From a checkpoint of a small transformer trained on Wikipedia: vocabulary 2145, 5900 steps.
Each number is 128 + 24 x the weight over its row's rms, rounded and kept within 0 to 255. Layers, rows and columns count from 0. The size above them is the row's rms in percent of the matrix's.

# layer 6 MLP up, 1280x320, rms 0.0756, rows 405-447, columns 240-319
size [ 96 101 103 102  98  98 106  81 108 101 103 108  91 112 105 100 111  94  99 119  99  93  95 102  86  98 105  95 102 101 109  84  92 105 111  97  97  94 104  99  99 102 100]
[[104 126 114 160 179 128 141 100 102 145 150 144 157 162 119 148 103 134 148 130  83 120 125 125 131 168  99 152 112 124 111  95 101 140 121 123 159 131 138 143 125 144 112 167 124 112 113 108 117 111 155 134 103 112 143 140 137 141 115 133 144 109 137 139 131 135 132 158  96  83 145 147 154 126 119 146 114 109 123 131]
 [102 106 114 136 106 135 130 115 105 174  97 111  95  84 130 112 128 146 114 125 161 120 113 112 107 165 131 158 111 128 127 124 159 147 137 119 140  99 172  83 125 126 132 121 137 137 129 117 137 171  97  95 137  83  93 129 125 138 100 178 177 134  75 152 125  86 162 116  84  97 133 159 151 103  85 122 119 132 121 124]
 [102 133 134 142 111  86 137 140 106 109 131 136 138 114 107 113 165 181 107 134 112 118 105  92 100  96 101 172 120 110 146 131 142 135 103 105 107  85 125 160 102 118 115 139 146  89 139 117 152 103 130  97 140  64 113  85 140 139 127 103 133 162 116 162  98 117 138 127 106 137  88 132 138 133 142  99 164 120 141 149]
 [153 122  72 114 136 151 136 122 112 139 135 121 114 110 149 128 133 141 137 121 120 153 120  99 152 144 114  93 122 145 124 180 166 139 150 146 100 130 141 120  96 107 109 137 138 113 153 135 102 158 130  87 142 152 120  81 125 139 136 133 149  95 112 143 147  84 152  83 119  88 110 174 165 117 123  78 117 117 130 158]
 [110 103 152  88 100 119 141 137 132 100 127  88 170 164 113 133  85 146 104 105 118 124 110  81 129 180 132 142 157 112 126 151 176 155 134 111 156 122 118 157 122 145 123 154 119 147  94 124 139 139 151 102 141 120 138 172 146 114 106 138 128 113 143  86 140  69 137 138 117 151 146  81 166 163 100 125  94 110 126 122]
 [114 167 117 138 106  97 129 138 121 102 164 133 146  96 180 135 108 121  84 120 151 144 140 147 119 119 136 116  85 164 113 121 182 125 132 139 147 123 149 133 132 111  93 143 129 118 111 113 154 126 158 104  98 106 169 116 115 112 112 125 142 105 131 141 121 103 125 119 123  93 166 151 114 127 115 162  93 126 126 127]
 [148 140 139 164 100 126 120 113 126 152 138 149 143 137 131 181 140 162 130  96 152 141 173 135 165 156 117 135 122 106 110 115 166 128 119 130 130 132 143  87 125 119 115 142  80 116 100 128 139 150 131 124 141 143 129 123  98  98 101  99 129 109  99 100 154  94 161  86 131 144 110  98 155 128 115 127  67 128 127 123]
 [111 143 113  97 125 177 131 104 168 138 135  96 150 143 193 141 136 129  88 134 120 101 142  80 149 170 120  86 176 143 127 134 118 126 125 113 175 123 107 121  65 143 166 170 113 168 104 128 108 130 122 140 131 122 114 143 115 171 127  70  83 126 133  88 150  74 142  76 129 135 126 127 109 108  98 100 107  84 165  92]
 [141 137 145 146 116  88 147 156 147 123 103 141 152 134 133 106 144 154 104  66 135 113 129  90 118 144 116 149  94 123 164 162 149 157 147 114 161 107 115 127 117 122 132 135 120 152  93 175 107 122 120 119 171 105 148 173 116 117 136 130 147 104 190 145 118 125 105 136 117 140 136 157 110 111 126 135  76 128 108 157]
 [140 136  88 134 132 153 166 153 147 114 112  96 127 112 124 119 105 106 102 109 171 153 112 137 154 129 124 148  76 111 146 120 136 149 174 135 139 115  80 127 132 141 118 143 152  90 109 104 153 124 114 151 167 135 158 176  87 119 148 129 121 135 127 123 128  92 130 109 143  84 143 118 142  85  88 132 106 123 131 119]
 [130 141 103 116 112 128 176 164 120 154 160 133 127 139 139  95 152 137 153 102  77 122 113 125 123 117  99 105 120 144 103 141 174 137 152 100 121 100 156 125 106 142 125 113 125  92 162 130 100 159 151 118 127 118 112 162 118 121 126 108 115 183 106  86  78 124 136 141 133 130 134 165 144 158 121 120 106 133 138  88]
 [121 120  82 144 132 120 116 100 124 142 176 127  95 135 126 143  75 136 118 102 123 165 100 122 197  96 133 103 116 163 102 119 156 134 121 135 150 156 118  83  80 134 115 137 131 151 121 143 109 107 128 102 112 164 149  90 105 115 143 158 120 101  86 142 147 127 151  98  83 163 170 112 166 153 119 129  93 175 121 104]
 [158  99 128 113 133 117 122 115 191 143 155  71 118 133 136 129 115 115 135 145 109 156 139 140 109 119 133 104 146 134 126 162  66 112 132 114 166 161 109 148  96 131 165 144  84 164 127 154 102 156 122 128 175 138 147 141 125 166 121 126  95  32 116  98 108 133 131 122 112 102 134  99 157  82 123 122 131 129 151 156]
 [131  74  92 113 124 180 134 118 135 110 138 121 122  99 138 123 119  99  56  80 119 147 152 111  97 156 116 107  90 122 122 151 141 139 152 114 127  87 120 142  78 137 134 152 148 140 131 143 143  86 109 147 207 133 152 125 109 112  78 164 137 131  85 122 128  69 146 136 117 110 123 130 136 130 129 153 146 120 133 121]
 [123  84 160 142 107 120 100 117 154 103 136 166 139 140 124 206  92 165 115 106  81 124 132 102 106 126 146 144 129 130 129 195 102 140 120 109 124 124 109 139 100 130 113 158 108 129  91 122 112 139  92 124 137 114 111 139 105 148 147 134 142 113 124 117 115 142 100 110 138 152 114 100 162 105 154 192 162 121 159 161]
 [112 116 125 145 123 113 123 145 143 131 153 115 149 126 128 118 111 131 125 155 128 117 156 111 145  73  90 146 125 116 138 155 143 144 130 144 176 105 123 123 139 105 116 124 110 104 168 119  37 135 181 106 146 105 131 104 112 179 138 132 188  81 115 130  97 148 164 103 136 130 130 150 117 146 121 136 101 115 130 135]
 [ 86 131 109 162 126  97 162 108 127 127 166 126 154  93 140 143 156 116 109 112 116 120 149 151 127 142 122 123  70 165 148 131  85 161 126 128 102 118 133 103 149 165 125 107 156 118 140 175 132 119  93  89 153 124 135 115 115 128  84 121 119 130 142 130 145  84 106 127 126 134 129 136  92 139 144 149 113  98 154 144]
 [142 142 134  92  95 109 156  88 114 130 158  85 157  90 124 136 112 106  94 118 137 146 178 106 148 151  95 179 118 138 147 186 163 144 129 107 135  96 140 110 122 156 126 124 116 124 111 136 156 119 131 121 109 110 111 127 152 129 101 135 159 118 116 113  94 108 195 130 135 122 137 174 124 104 109 125 137 153 135 128]
 [130 134 148 177 104 137 152 108 142  80 145 125 147 120 155 166 188 141 144 140  81 160 166 133 127  65 113 123 145 106  85 150 133 113 104 129 114 117 146 106 124 149 154 122 131  85 119 122 134 154 132 115 125 139 115 117 139 130 125  96 115 157 167 182 152  97 181 118 116 128 120 132 110 143  84 122 124 122 135  92]
 [151 152 116 125 154 128 135  81 142 130 120 123 108 123 118 131  91 115 110 135 165 138  93 128 139 158 106 143 110 169 136 124 108 117 131  60 161 124  88 168 112  95 111 168  85 118 133 148 122 108 116  86 124 144 147 114 121 157  97 150 108  88 117  88 122 119 147 118 132 105 152  79 123 116 116 131 171 109 128 115]
 [141 121 136 154 118 144 114 112 151 104 138 121 129 165 115  92 119 178  93  94  88 193 102 143 115 131  91 128 112 117 114  92 117 138 115 138 170 123 148 124 135 115 134 150  96 169 159  89 132 191 111 155 127 125 158 116  92 132 107  91 116 112 139 157 107 126 122  83  99 122 117 110 117 108 102 140 170  79 131 128]
 [107 100 147 111 120  80 144 140 157 125 104 108 132 140 125 155 109 118  77 146 118 162 160 130 133 141 114 136 124 112 111 167  81 125  94 124 130 124 130 139 130 124 116 165  75  90 135 139 103 167  95 124 129  93 156 132  73  89 132 160 139 129 191 128  89 128 106 148 114  67 122 132 136 135 128 104 116  90 132 120]
 [124 127 135 112 139 129 132 108 151 127 225 158 124 153 109 150 110 146 111 132 125 155  85 106 110 147 120 117  99 144 105  92 147 125 118 105 132 130  97 128 169 141  86 107 136 135 168 131 118 129 113 107 155 109 134 129  92  71 154 105 157 126 153 161 122 142 132 149 144  99 160 141 129 136 154 150 126 123 133 111]
 [111 132 113 112 131 118 139 151 109 122 125  95 169 120 125 162  98  91 127 135 152 109 164 125 117 143 135 125 130 114 127 162  81 100 142 125 145 160 118 142 157 129  86 138 133 137 151 143 103 196 169  63 136 154 126 117  99 126 104  94 102 135 168 168  95 115 118 101  85 145 175 163 149 109 123 157 138 127 129  99]
 [104 109 122 157 137 110 100  90 163 135 119 159 115 103 157 145 115 128 138  92 120 132 108 138 121 133 130 104 113 147 128 148 100 108 148  85 127 165  63  77 103 138 131 133 112 135 100 102 147 152  90 131 219 147 107 140  91 128 122 125 129 107 162 138 116 148 105 100  98  69 119  89 127 138  84 158 140  87 146 154]
 [139 100 126 160 138 124 123 140 134 161 154 121 103 171 120 151 118 131 159 141 115 117  94 107 129 132 122 103 120 156  84  99 178 140 154 115 163 139  88 170 132 135 112 138 133  99 137 144 148 169 132 145 169 103 147 150 102 162 137 154 147 123 166  85  99 131  73 129  83 136 150 164 128 130 104 139 121  99 126 179]
 [156 100  79 135 160 138 141 106 125 143 122  83  82 112 116 117  98 102  78  96 146 129 135 149  96 126 116  75 126 128 138  89 141 127 128 133 121 141 113 163 140 106  63 182 133 127 124 144 149 105 104 111 100 170 141 114 121 159 122 136 149 119 111 112 162 114 140 110 104 125 125 118 167 140 149  81 114 160 106 132]
 [110 112 130 152 128 139 154 102 150 107 139 103 145 138 129 115 138 116 130  90  72 114 151 131 144 151 121 164  85 147 108 106  86 155 123 123 174 126 174  65 107 123 145 118 174  80 134 108 138 183  75 103 136 106 119 105  94  88 142 117 139 132 141 131 127 171 107 106 118 111 162 145 108 124 158 150  94 111 128 142]
 [164 130 112 117 132 167 120 137 143 115 104 112 150  89 129 118 148 125 104 104  89 153  86 146 117 156 125 139 142 157 131 106 141 116 123  74 149  93  97 175 130 130 108 145 128 144  92 152 139 149  99 115 154  87 169 131 108 143  96 154 122 117 126  96 168 124 145 110 115 134 135 149 161 148 153 163 116 120 119 127]
 [137  94 126 128 111 145 138 142 161 155 103 128 150 145 100 125 146 133 143 117 110 113 116 139 137 141 116 130 115 167 113 126 146 143 145 164  94 146  96 135  94 128 101 116 157 116 124 158 119 120 142 106 131 148 136 129  71 155 126 124 129 145 144 131 121 137 138 117 104 181 118 128 139 111 151 100 121 121 117 142]
 [133 149 130 120 167 156 125 143 107  96 165  87 114 124  76 152  77 120 111 123 117 146 165 111 128 151 114 131  86 170 114 112 158 134 121 142 162 115 144 144 128 152 110 138  89 146  95 117  75 100  96  99 114 106 138 127 108 106 133  84 176 125 109 144 139  86 166 148 110 158 157 136 137 149 155 130  75 131 107 136]
 [ 77  97 141 154  93 102 138 134 115 141 169 144 136 147 150 154 122 161 109 118 154 136 156 113 105 162 115  94 153 114 138 162 123 119 129 108 102 137 112  50  85 165  78 129 114  96 128 117 155 155 125 135 128  96 107  95 114  69 109  98 112  96 145 136 149 124 158 134 161 123 112 162 144 122  84 182 143 148 102 101]
 [144  80  70 169 104 111 124 128 114 178 123 117 129 104 111 134 156 115 108  99 113 143 112 163 130 133 105  95 126 123 149 130 140 166 133 129 102 123 151 119 101  97  88 125 114 104 164 100 135 136 117 127 121 112 170 155 110 156 150 165 196 160 114  94  96 119 133  99  97 131 136 129 181 111  86 106 100 122 129 130]
 [129 168 147  97 122 104 124 160 159 119 130  94 123 147 188 109 137  94 122 119 150 100 135  95 148 122 146 145 117  97 132 136 128 166 123  98 130 138 116 131 119 129 107 138  83 145 142  93 106 190 120 103 147 120 155 110 104 109  97 116 133 120 138 124 136 114 151 138 129 141 109 129 124 148  68  97 144 128  70  73]
 [106 155 129 110 164 151 120 147 160 144 137 123 119 127 117 154  89 150 156  95 135 142 165 114 137 147  88 138  83 105 101  88 176 129 134 171  94 116 149 117 151 149 104 173 106 125 144  89 123 146 122 119 103 118  98 136 117 133 108  85 128 114 129  93 130 147 159 118 154  88 133 111 140 149 122 140 161 169 113 153]
 [124 114 145 164  96 162 127  90 112 126 142 136 151 115 112 151 148 103 118 118 138 108  91 103 108 176 140 130 124 134 133 127 139 116  89  80 143 120 121 143 113 200 161 119 118  82 115 175 154 139 100 151 159 128 126 149 146 133 133 188 150 133 135 149 112 164 161 132 120 128 140 142 155  81 109 165 114 134 122  97]
 [100 126 145 153 106 125 155 159 145  97 154 141 150 109 115 114 129 174 149 169 116 144 154  94 103 120 147 134 130 143 148 131 155 102 140  98 140 121  87 161 133 111  88 132  73 136 109 150  87 127 116  89 125 148 138 138 112 173  92 130 132  82 120 147 103 124 140 101 102 105 157 111 127 140 103 140  95  98 129  80]
 [105 149 172 181 129  87 150 125 156 100 105 108 117 143 123 128 104 192 117 118 127  95 126 101 157 130 142 101 102 139 115 154 129 123 106 131 162  87 117 148 121 142 121 121 124  93  86 101  92 157 117 135 115 126 160 153  50 138 113 131 147 139 121 166 128 122 156 173 102 170 153 114 115 151 135  93  72 145 119 136]
 [129  95 142 146 110 115 147 120 161  94 136 105 135 185 147 105 165 114 142 108 110 155 153 120 110 168  85 115 136 116 130 147  92 169 143 148 135 123 104 140  82 129 122 121 121 101 127 116 120  87 128 129 157 151 140  96 107 147  66  98  87  87 122 162 100 138 163 134 131 103 125 103 154 112 155 136 131  79 122 141]
 [158 152 123 145 162 129 161 140 126 110 129 111 133 126 181 123 115 152 117 136  91 176 112 164  91 128 140  80 128 123 127 118 185 159 104 160 165 131 137 132 139 122  69 159 112 117 117 141 153 119  97 115 160 112  89 128 150 116 106 161  99 119 171 132 130 126 167 146 109 118 135 121 102 102 117  95  84 151 143 134]
 [123  91 150 116 120 128 174 129 116 161 179 120 166  89 129 127 134 105 130 107 110 167 141 154 134 132  78 135 103 136 140 120 109 157 129 102 129 133 133 124 114 104 113 149 138  73 143 106 122 180 148 118 166 119 124 139 105 102 162 163 113 138 138 119 116 177 145 106 167 118 133 162 188 129 115 138 162 112 156 157]
 [157  90 134 160  78 109 149 151 149 136 148 152 122 122  98 150 117 112 159 139 152 160 124 127  89  94 137 157 121 134  93  99 122 165 121 135 117  97 118 151 127 124 132 106 106 113 138 110 134 148 103  99 131 142 163 115  98 128 126 129 133 114 177 151 112 129 156 122 114 105 161 120  92 123 125 169 127 120 114 118]
 [ 82 125 102 107 113 127 159 114 123 130 132 138 151 167 118 100 105 120 122 150 127 132 159 106 117 131 109  97 100 142 104 115 135 158 134 161 143 117 173 159 110 145 113 105 120 112 144 108  98 128 140 102 151 158  93 125 127  75  99 123 182 168 122 148 100 112 142  97 138 118 119 159 150  96 161 153  91 151 132 126]]
# layer 6 MLP down (transposed), 1280x320, rms 0.0697, rows 405-446, columns 240-319
size [ 85 104  99 105  93 102 109  83 107 107 110 109  89 119 103 100 112  89 107 123  89  92  92  99  85  92 104  97 102  98 111  89  93 114 109  97 105  97  98 102  93 108]
[[103 133 124 127 115 109 147 116 142 133 156 139 133 138 154 143 116 110 138 132 119 130 118 109 132 112 106 134 112 135 114 132 139 133 109 109 136 133 113  96 104 126 130 120 117 123 122 137 150 108 141 129 134 146 147 140 148 133 118 120 142 122 119  94 118 124 122 124 108 131 122 134 118 148 124 145 109 108 123 128]
 [119 125 125 112 103 112 132 103  88 135 160 132 144 127 143 108 109 117 132 126 117  89 124  97 117 131 141 130 101 131 126  93 116 122 153 162 104  86 109 166  80 161 133  82 126 151  90 145 107 121 128 122 175 122 128 141 132  96 140 135 166 158  98 147 111 106  94 106  73 108  91 145 146 152 114  93 112 165  99 101]
 [125 134 134 129  69 140 130 104 141 128 130 122 162 131  99 158  85 165 104 140  89 121 123 107 172 138 150 114 155 120  96 168 158 131 124  87  61 131 108 105 114 136  88 103 127 118 114 144 144 139 172 128  89 111 140 156 136 128  84 108  88 106 104 144 113 125 115 115 134 144 166 134 102 149 147 140 156 127  81 105]
 [167 123 180 147 129 115 168 180 102 145 124 128 101 167 119 118 128 147 102 143 172 168 153 159 115 104 139 158 161 164 123 125 140 104 188 118  94 123  81 102 106 104 169 105  89 110 113 160 103  94 165 129 114 122 161 120 126 152 138 131  62  92 122 144 116 108 100 120 156 139 113  80  97 106  83  75 115 114 122 203]
 [150 139 152 160  98 119 121 147  94 131 115 105 162 126 137 124 123  92 137 137  77  61  91 138  99 131 126 141 140 144 150 159 151 120 108 156 126 142 155 162 133 146 140  90  65 138 151 120 124 143 116 106 144 118  92 119 122 106 135 105  84 173 161 151 123 126 129 110 101 121 125  63 150 128  89  92 148 115 101 117]
 [142 113 123  81 136 143  96  99 159 122 111 138 169  97 160 107  78 151 160 109 107 137 117 137 107 148 102 106 134 152 152 123 169 153 136 135 156 149 159 113 152 142 115 167 153 115 144 149 131  87 166 123 166 116  90 135 149 112 159  88 107 145  94 115 168  87 103 166 154 133 141 140 106 140 142 100 117 147 117 152]
 [159 107  77 126 137 138 120  93 133 111 108 142 134 123 119 106 144 129  89 147 111 170 130 124 148 174 212 166 164 140 127 165 101 107 153 125 131 138  87 108 154 109 130 104  97 161 127  93  85 154 120 112 135  97 130 140 119 148 125 137 124  80 125 108 121 156 134  90 101 153 110 129 117 119 138 127 134  97  93 105]
 [118 101  88 138 154 104 126 137 134 122 107 151 115  97 173 119 150 121 139 146 106 116 107 137 112 169 112 164 145  95 131  89 157 122 117 139  92 109  83 127 137  93 142 114 114 151 142 156 139 132 155 124  76 180 134  91  93 123 131  98 123 135  93 151 129 178 100 122 112 133  93 179 111 135  88 105 161 166 105 112]
 [155 138  79 107 124 135 167 138 157 125 107 138  85 122 129 104 120  94 152 105 131 137 107 107 126 127 138 168 117 134 141 127 134 140 136 150 134 133 145 142 149 108 126 136 155 158 100 106 103 137 129 134 128 151  88 143 129  93  92 116 146 143 134 145  97 118 111 139 158 117 169 121 129 128 123 107  89 119 137 146]
 [128 128 110 112 129 105 143 117 104 112 121 208 166 106 156 147 124 116 154  67 108 152 105 128 140 121  99 149 153  93 111 137 135  95 149 166 148 130 119  84 178 141  77  97 108 147 100 177 137 132 126 160 140 134 119 118 111  89 128 166 138 108 121  92 160 145 143 140 113 133 106 141  98 105 158 118 110 144 137 104]
 [138 160 119 116 143 178 117 115 132 149  91 134 106  69  90 118 111  73 151 118 154 110 129 105 116 140 110  78 161 114 120 114 149 170 134 142 137 112 146  90 106 157 152 120 138 135  97 156 138 122 148 111 134 137 103 142 138 111 149 116 152  82  71 133 111 129 141 175 137 139 131 136 114 177 134  98  99 111 101 111]
 [113 168 103 111 106 103 171 107 120 162 123 114 149 146 135  67 112 141 159 124 153 141  96 106 134 119 122 182 150 179 157 116 155 132 118  52 101 118 126  81 118 141 144 120 136 139 165 119 129 164 126  77 116 107 121 158 165 138 153 100 157 109 108 159 139 121 152 145 137 161 170  99 143 141 102 108 152  95 113 111]
 [131  92 126 182 110 127 112 108 137 146 144 166 146 114 143 117 144  72 151 106 126 151 132 119 142  61 113 116 130 125 154 103 133 118 135 124  75 143 125 108 144 139 151 144 181 101 142 137 119  89 107 104 143 146 155 109  87 129  93 147 134 123  94 184 138 149 128  99 110 150 120 156 114 118 130 130 134  76  92  76]
 [124 127 114 107 145 116  95 108 100 122 117 166 112 114 138 160  87 158  99 131 114 138 115 128  98 127 165  92 119 114 138  94 113 131 153 128 105  88 144 144 130  97 117 124 155 159 150 150  95 135 113 112 100  77 174  54 116 125  96 109 102 136 130 128 105 144 165 179 112  97 128  75 135 148 129  88 122 100 100 103]
 [147 116 107 122 129 115 119 153 128 155 130 146 143 121 106 123 130 124 136 147 178 129 103  58 132 129 125 163 139  81 117 122 141 138 135 106 135 114 143 118 102 129 187 139 134 142 134 143 122 152 135 167 119 137 153 127 109 129 137 102 119  91  94 138  76  92 190 128 114 176 111 114  94 113 100 102 149 117 138 118]
 [137  96 169 136 106 178 119 114 122 111 100 149 168 115 156 140 103 100 145 146 117 135 196 106 114 162 112 121 146 109 125 107 167 144 115  94  93 149 188 107  95 170 147 131 136 119 146 105 100 134 130 167 107 101 119  90 152 130 150 146 111  93 118  94 112 103 150 117 158 119 127  86 128 114  94 174 140 112 114 129]
 [129 139 151 107 112 173 138 118 104 125 160 136 106  93 105 154 111 128 170 146 148 137 121 100 156 118 118 162 129 115  99 120 111 147 160 118 121 115 125 109 135  87 132 137 127 123 124 155 113 116 135 140  68 169 131 114 140 100 108 124 130 103 154 125  69 123  93 125 115 127 106 126 124 112 103 147 150 106 121 117]
 [121 146 125 142 130 143 175 156  75 122 123 136 170 150 144 119 160 125 165 146 137 165  77  82 144 121 144 139 131 114 142 131  80 103 124 113 111 125 115 130 152 105 110 100 123 125 122 128 142 127 163 143 108 116 130 106 132 138 128 104  96 149 116 123 146 120 117 106 119 172 126 102 158  98 126 138 161 140  93 107]
 [113 128 135  81 154 151 136 135 125 124 169 115  93 118 158 117 152 147 142 119 116 130 149 115 112 133 138 138  54 188 138  65 121 126 121 122  92 123  92 117 120  90 129 127 139 118 135  94 147 137 122 139 153 156 104 126 148 116  99 143 122 108 145  93 103 130  77 117  69  77 121 127  93 127 145 152 139 118 114 146]
 [149 101 120  85 152 185 155 135 164 137 127 130  98 123 132 159 120 155 156 131 139 110 162 119 141 131  77 123 118 134  92 138 106 158 121 105 127 139 158 144 156 145 123 143 123 133 146 167 116 133 135 120 133 148 133 161 120 100 138 121 113 130 133 105  90 137 124  97  99 127 160 158  91 140 137  93 122 100 149 105]
 [150 117 195 135 127 137 122 115 117 145 138 110  77 117 119 110 146  98  97 144  87 157 119 140 152 118 158 164 138 146 130 164 119 100 145 119 158 122 140 139 124 107 139 137 123 100 140 150 183  78 161 154 137 143 116 120 131 149 136 143 125 157 140 125 158  81 129 127 113 135 190 134 121 132  63 171 100 130 107 100]
 [143 133 143 155 138 154 156  93  86 134 156 132 128 107  82 108 152 136 115 116 137 128 134 150 117 126 145 133 106 121 117 106 129 128 109 170 137 209 131 114 134 158  99 106 100 145 110 162 169 127 153 128 125 147 116 155 174 173 119 165 146 153 131 113 127 129 147 133 141 175 153 111 140  97 143  91 134  83 175 102]
 [129 138 162 174 152 164  78 100 124  98 106 107  80 101 103 117  82 136  88 140 141 125 144 119 128 142  91 170 156  93 148 118 117  99 148  94 112 144 175 132 142 134 140 117 121 124 167 135 142 152 138 183 113  95  96 165 125 140 132 110 113 122 122 115 140 177 142 132 106 115  95 124 144 134 144 112 135 175  76 161]
 [102  76 123 106 154 139 151 102 144 125 113 118 139 155 125 108 156 128 158 162 106 113 119 105 117  95 118 123 114  97 103 130 151 127 111 104 159 130 143 132 104 161 157 132  84 110  84 143 120 144 113 193 128 158 172 125 140 125 124 115 105 123 127 145 110 115 132 128 130 133 130 171 131 144  86 142 129 150 124 138]
 [133 149 167  90 107 119 151 146 139 124  84 109 140 161 154 102 141 125 109 180 157 109 129 128  92 113  89 101 146 123 142 138 145 128 158 137 137 112 202 147 169 181 147 139 111 136 152 125  94  83 157 136  83 125 181 100 122 122 154 116 169 126 103 150 139 127 166 114 131 125 132 175 122 120 146 102 102 138  75  49]
 [ 93 145  83 138 141 142 128 123 136 129 120 139 135 162 137 104 110 123 120 172 125 184 120  85  81 111 158 118  83 135 121 113 133 104  91 130  75 142 136  72 120 102 188 109 102 108 103 127 111  96 148 165  92 130 155 165 138  92 133 112 112 103 134 126 109 134  97 130 149 142 124  85 156 148 137 145 160 128 196 101]
 [147 109 110 145 127 141 101 128 113 115 167 134 140 139 131 109 128 135 128  95  96  94 135 133  90 153 140 143 174 114 166  71 100 114 125  83 108 133  59 150 143 115  91 165  79 137 131 106 161 118 127 131 121 127 119 112 134 134 149 158 141 168 130 107 127 150 167 141 133 106 115 139 144 118 131 108 126 124 109 102]
 [108 111 121  93 108 161 113 119 100 134 148 101  91 129 146  77 103 156 117 144 140 142 166  98 149 134 150  94 109  94 134 143 169 118 174 116 145 134 100 106 135 134 142 113 132 133 102 143 104 132 160 193 150 147 135 132 145 141 126 161  98  95  93 111 153 139  96 107 146 126 141 118 110 161 149 119 100 126 136  80]
 [ 90 195 112 131 132 129 144 135 120 148 119 102 121 132  90 108 122  57 126 143 137 130 126 134 134  98 175  86 164 148 134 106  99 127 155 165 109 169 111 146 128 110  86 154 143 123 151 164 155  83 125 156 124 112 121 128 102 127 153 121 150 143 153 123 119 143 108 126  87 122 135 108 133 148 149 174 106  96 100 122]
 [118 143 175 122  98 146  96 152 181 117 112 164 108  81 100 168 136 147 144 146 129  97 159 140  85 126  92 143 104 129 136 147 104  94 133 137 161 131 175 138  95  96 119 106 121 149 117 151 152 107 162 139 159 122 106 121 128 128 146 135 137 110 140  80 108 158 104 128 171 130 126 125 155 163 149 146 123 145 135 119]
 [133 168 126 153 152 151  93 140 145 134 131 119 144 140 148 119 134 135 132 163 173 182 114 152 120 150 130 107 149 112 103 121 117 140 150 152 133 151 154  93  92 113 129 110 123 116 108 146 110 156 103 140  98 143 120 183  99 134 123 125 111 135 122 175 136 155 107 104 143 119 135 109 125 171 141 101 133 142 134 122]
 [128 116 134 169 137 180 154 172 145 118  94 135 130 119 109 118 115 115 143  98 130 129 115 104 133 108 146 159 127 155 130 128 132 149 129 137 111 152 112 118 147 101 157 119 138 128  95 153 121  97 151 134 168 134 108 145  93 140 111 170 103  77 125 147 140 150 144 107 122 118 120 100 110 167 175 142 127 135 144 118]
 [124 117 104 127 169 134 146  82 106 146 126 124 135 137 112 115 145 115 114 136 152 155 119 126 103 115 170 124 156 167 124 126 133 138 120 134 143  83 140 131 121 125 147  57  87 169  89 162 110 124 110 136  98 112 151 106 154 135 104 109 179 153 173 119 156 127 110 115 103 115 102  94 151 102 133 106 153 152 141 142]
 [168 141  92 129 165 116 112 128 131 128  85 123 133  97  86 104 108  85 161 126 125 121 142 108 123 139 114 113 190 135 144  91  92 142 124 137 156 144 142 116 165 121 121 103 130 136 100 112  89 105 121 135 168 154  98 149 103 151 154  90 127 124 120 124 119 126 135  94 137 107 127 130 137 110 121 149 157 133 123 162]
 [142 123 118 147 121 112 114 148 109 121 152 116 109 115 127 169 157  97 102 104 115 117 129 115 101  81 138 150 102 200 137  94  97 168 124 124 107 113 183 144 146 135 139 144 119  53 103 155  95 148 137 120 135 108 106 103 105 111 167 150 128 140 140 149 107 123 149 137 129  92 158 141 112 139 144 128  61 158 171 151]
 [ 92 117 109 112 138 155 114 139 170 139 119  93  90 189 144 127 126 138 147 148 138 126 154 111 132 112 148 121 160 149 119 122 111 139 106  97 113 161 110 188 126  68 111 126 128 151 102 131 128 163 136 154 106 134 127 137 109 121  90  97 126 139 163 131 151  94 108 128 166 127 108 147 127  97 177 122 104 136 126  94]
 [147 125 108 114 143 145 104 177 121  79 125  98  96  94 138 140 152 123 161 180 178 133  87 123 122  72 113 116 155 147 129 109 119 112 146  68 127 167 134 139  88  88 111 147 125 147 123  97 135 120 133 109  99 164 180 108 116  96 111 139  81 141 168 134 150 125 130 130 151 103 135 110 108  91 151  97 120 154 141 136]
 [127 142 139 152 112 111  87 137 140 112 145 168 149 113 186 142 126  99 129 126 158 104  91 158 111 130  99 117 124 109 128 160 132 144 146 131 125  96 121 123 175 122 145 118 101 175 155 153  96 109 113 139 122 104 149 142 175 165 134 131 115 150 154 106 102 111 114 142 142 115 105 115 128 151 132  89 129 131 132 113]
 [120 129 149 158 120 147 101 105 105 149 155 100 134 141  98 141  78  82 142 148 131 111 149 162  98 128 140 111 159 128  86 134 143 100 127 125 142 105 154 176 117 106 142 103 111 109 174 137 114 109  98 178 142 143 149 128 154 129 118  94 105 176 131  97 108 101 122 110 153  82  86 113 108 142 128 135 128 131 114 144]
 [183 120 135 120 132 130 168 160 124 109 123 116 124 102 137  98 140 143 123 100  83 169 136 150 110 147  98 126 153 152  77 154 119 118 136  94 144 153 117 179 115 149 122 137 105 171 145 112 146 150 130  95 175  99 135 143 125 144  91 127 128 153 121 144 135 176 169 168 121  92 101 115 150 172 139 116 119 122 125 106]
 [110 130 143 113 127  98 131 134 163  92 126 134 194 125 149 160 132  91 111 168 140 101 139 164 150  85 110 200 112 152 131  91 121 127 108 122 126 138 136 123 144  94 175 162 114 129 149 145 131 129 109 106 136 144 138 103  99 112 108 150 160 123 134 125 178 136 114 113 143  71 129 138 136 118 138 156  96 132 116 136]
 [149 146 117 116 133 134 127 117 135 117 139 142 139  89  94 132 111 126 107 152 111 140  66 150 125  69 107 147 147 134 132  91 154 121 129 169 117 113 162 196 129 130 134  52 100 110 151 121 130 180 113 145 140 130 160  84  88 132 166 138 160 116 130 144 106 170 177 139  99 149 110 156 146 148 100 128 104 157 148 126]]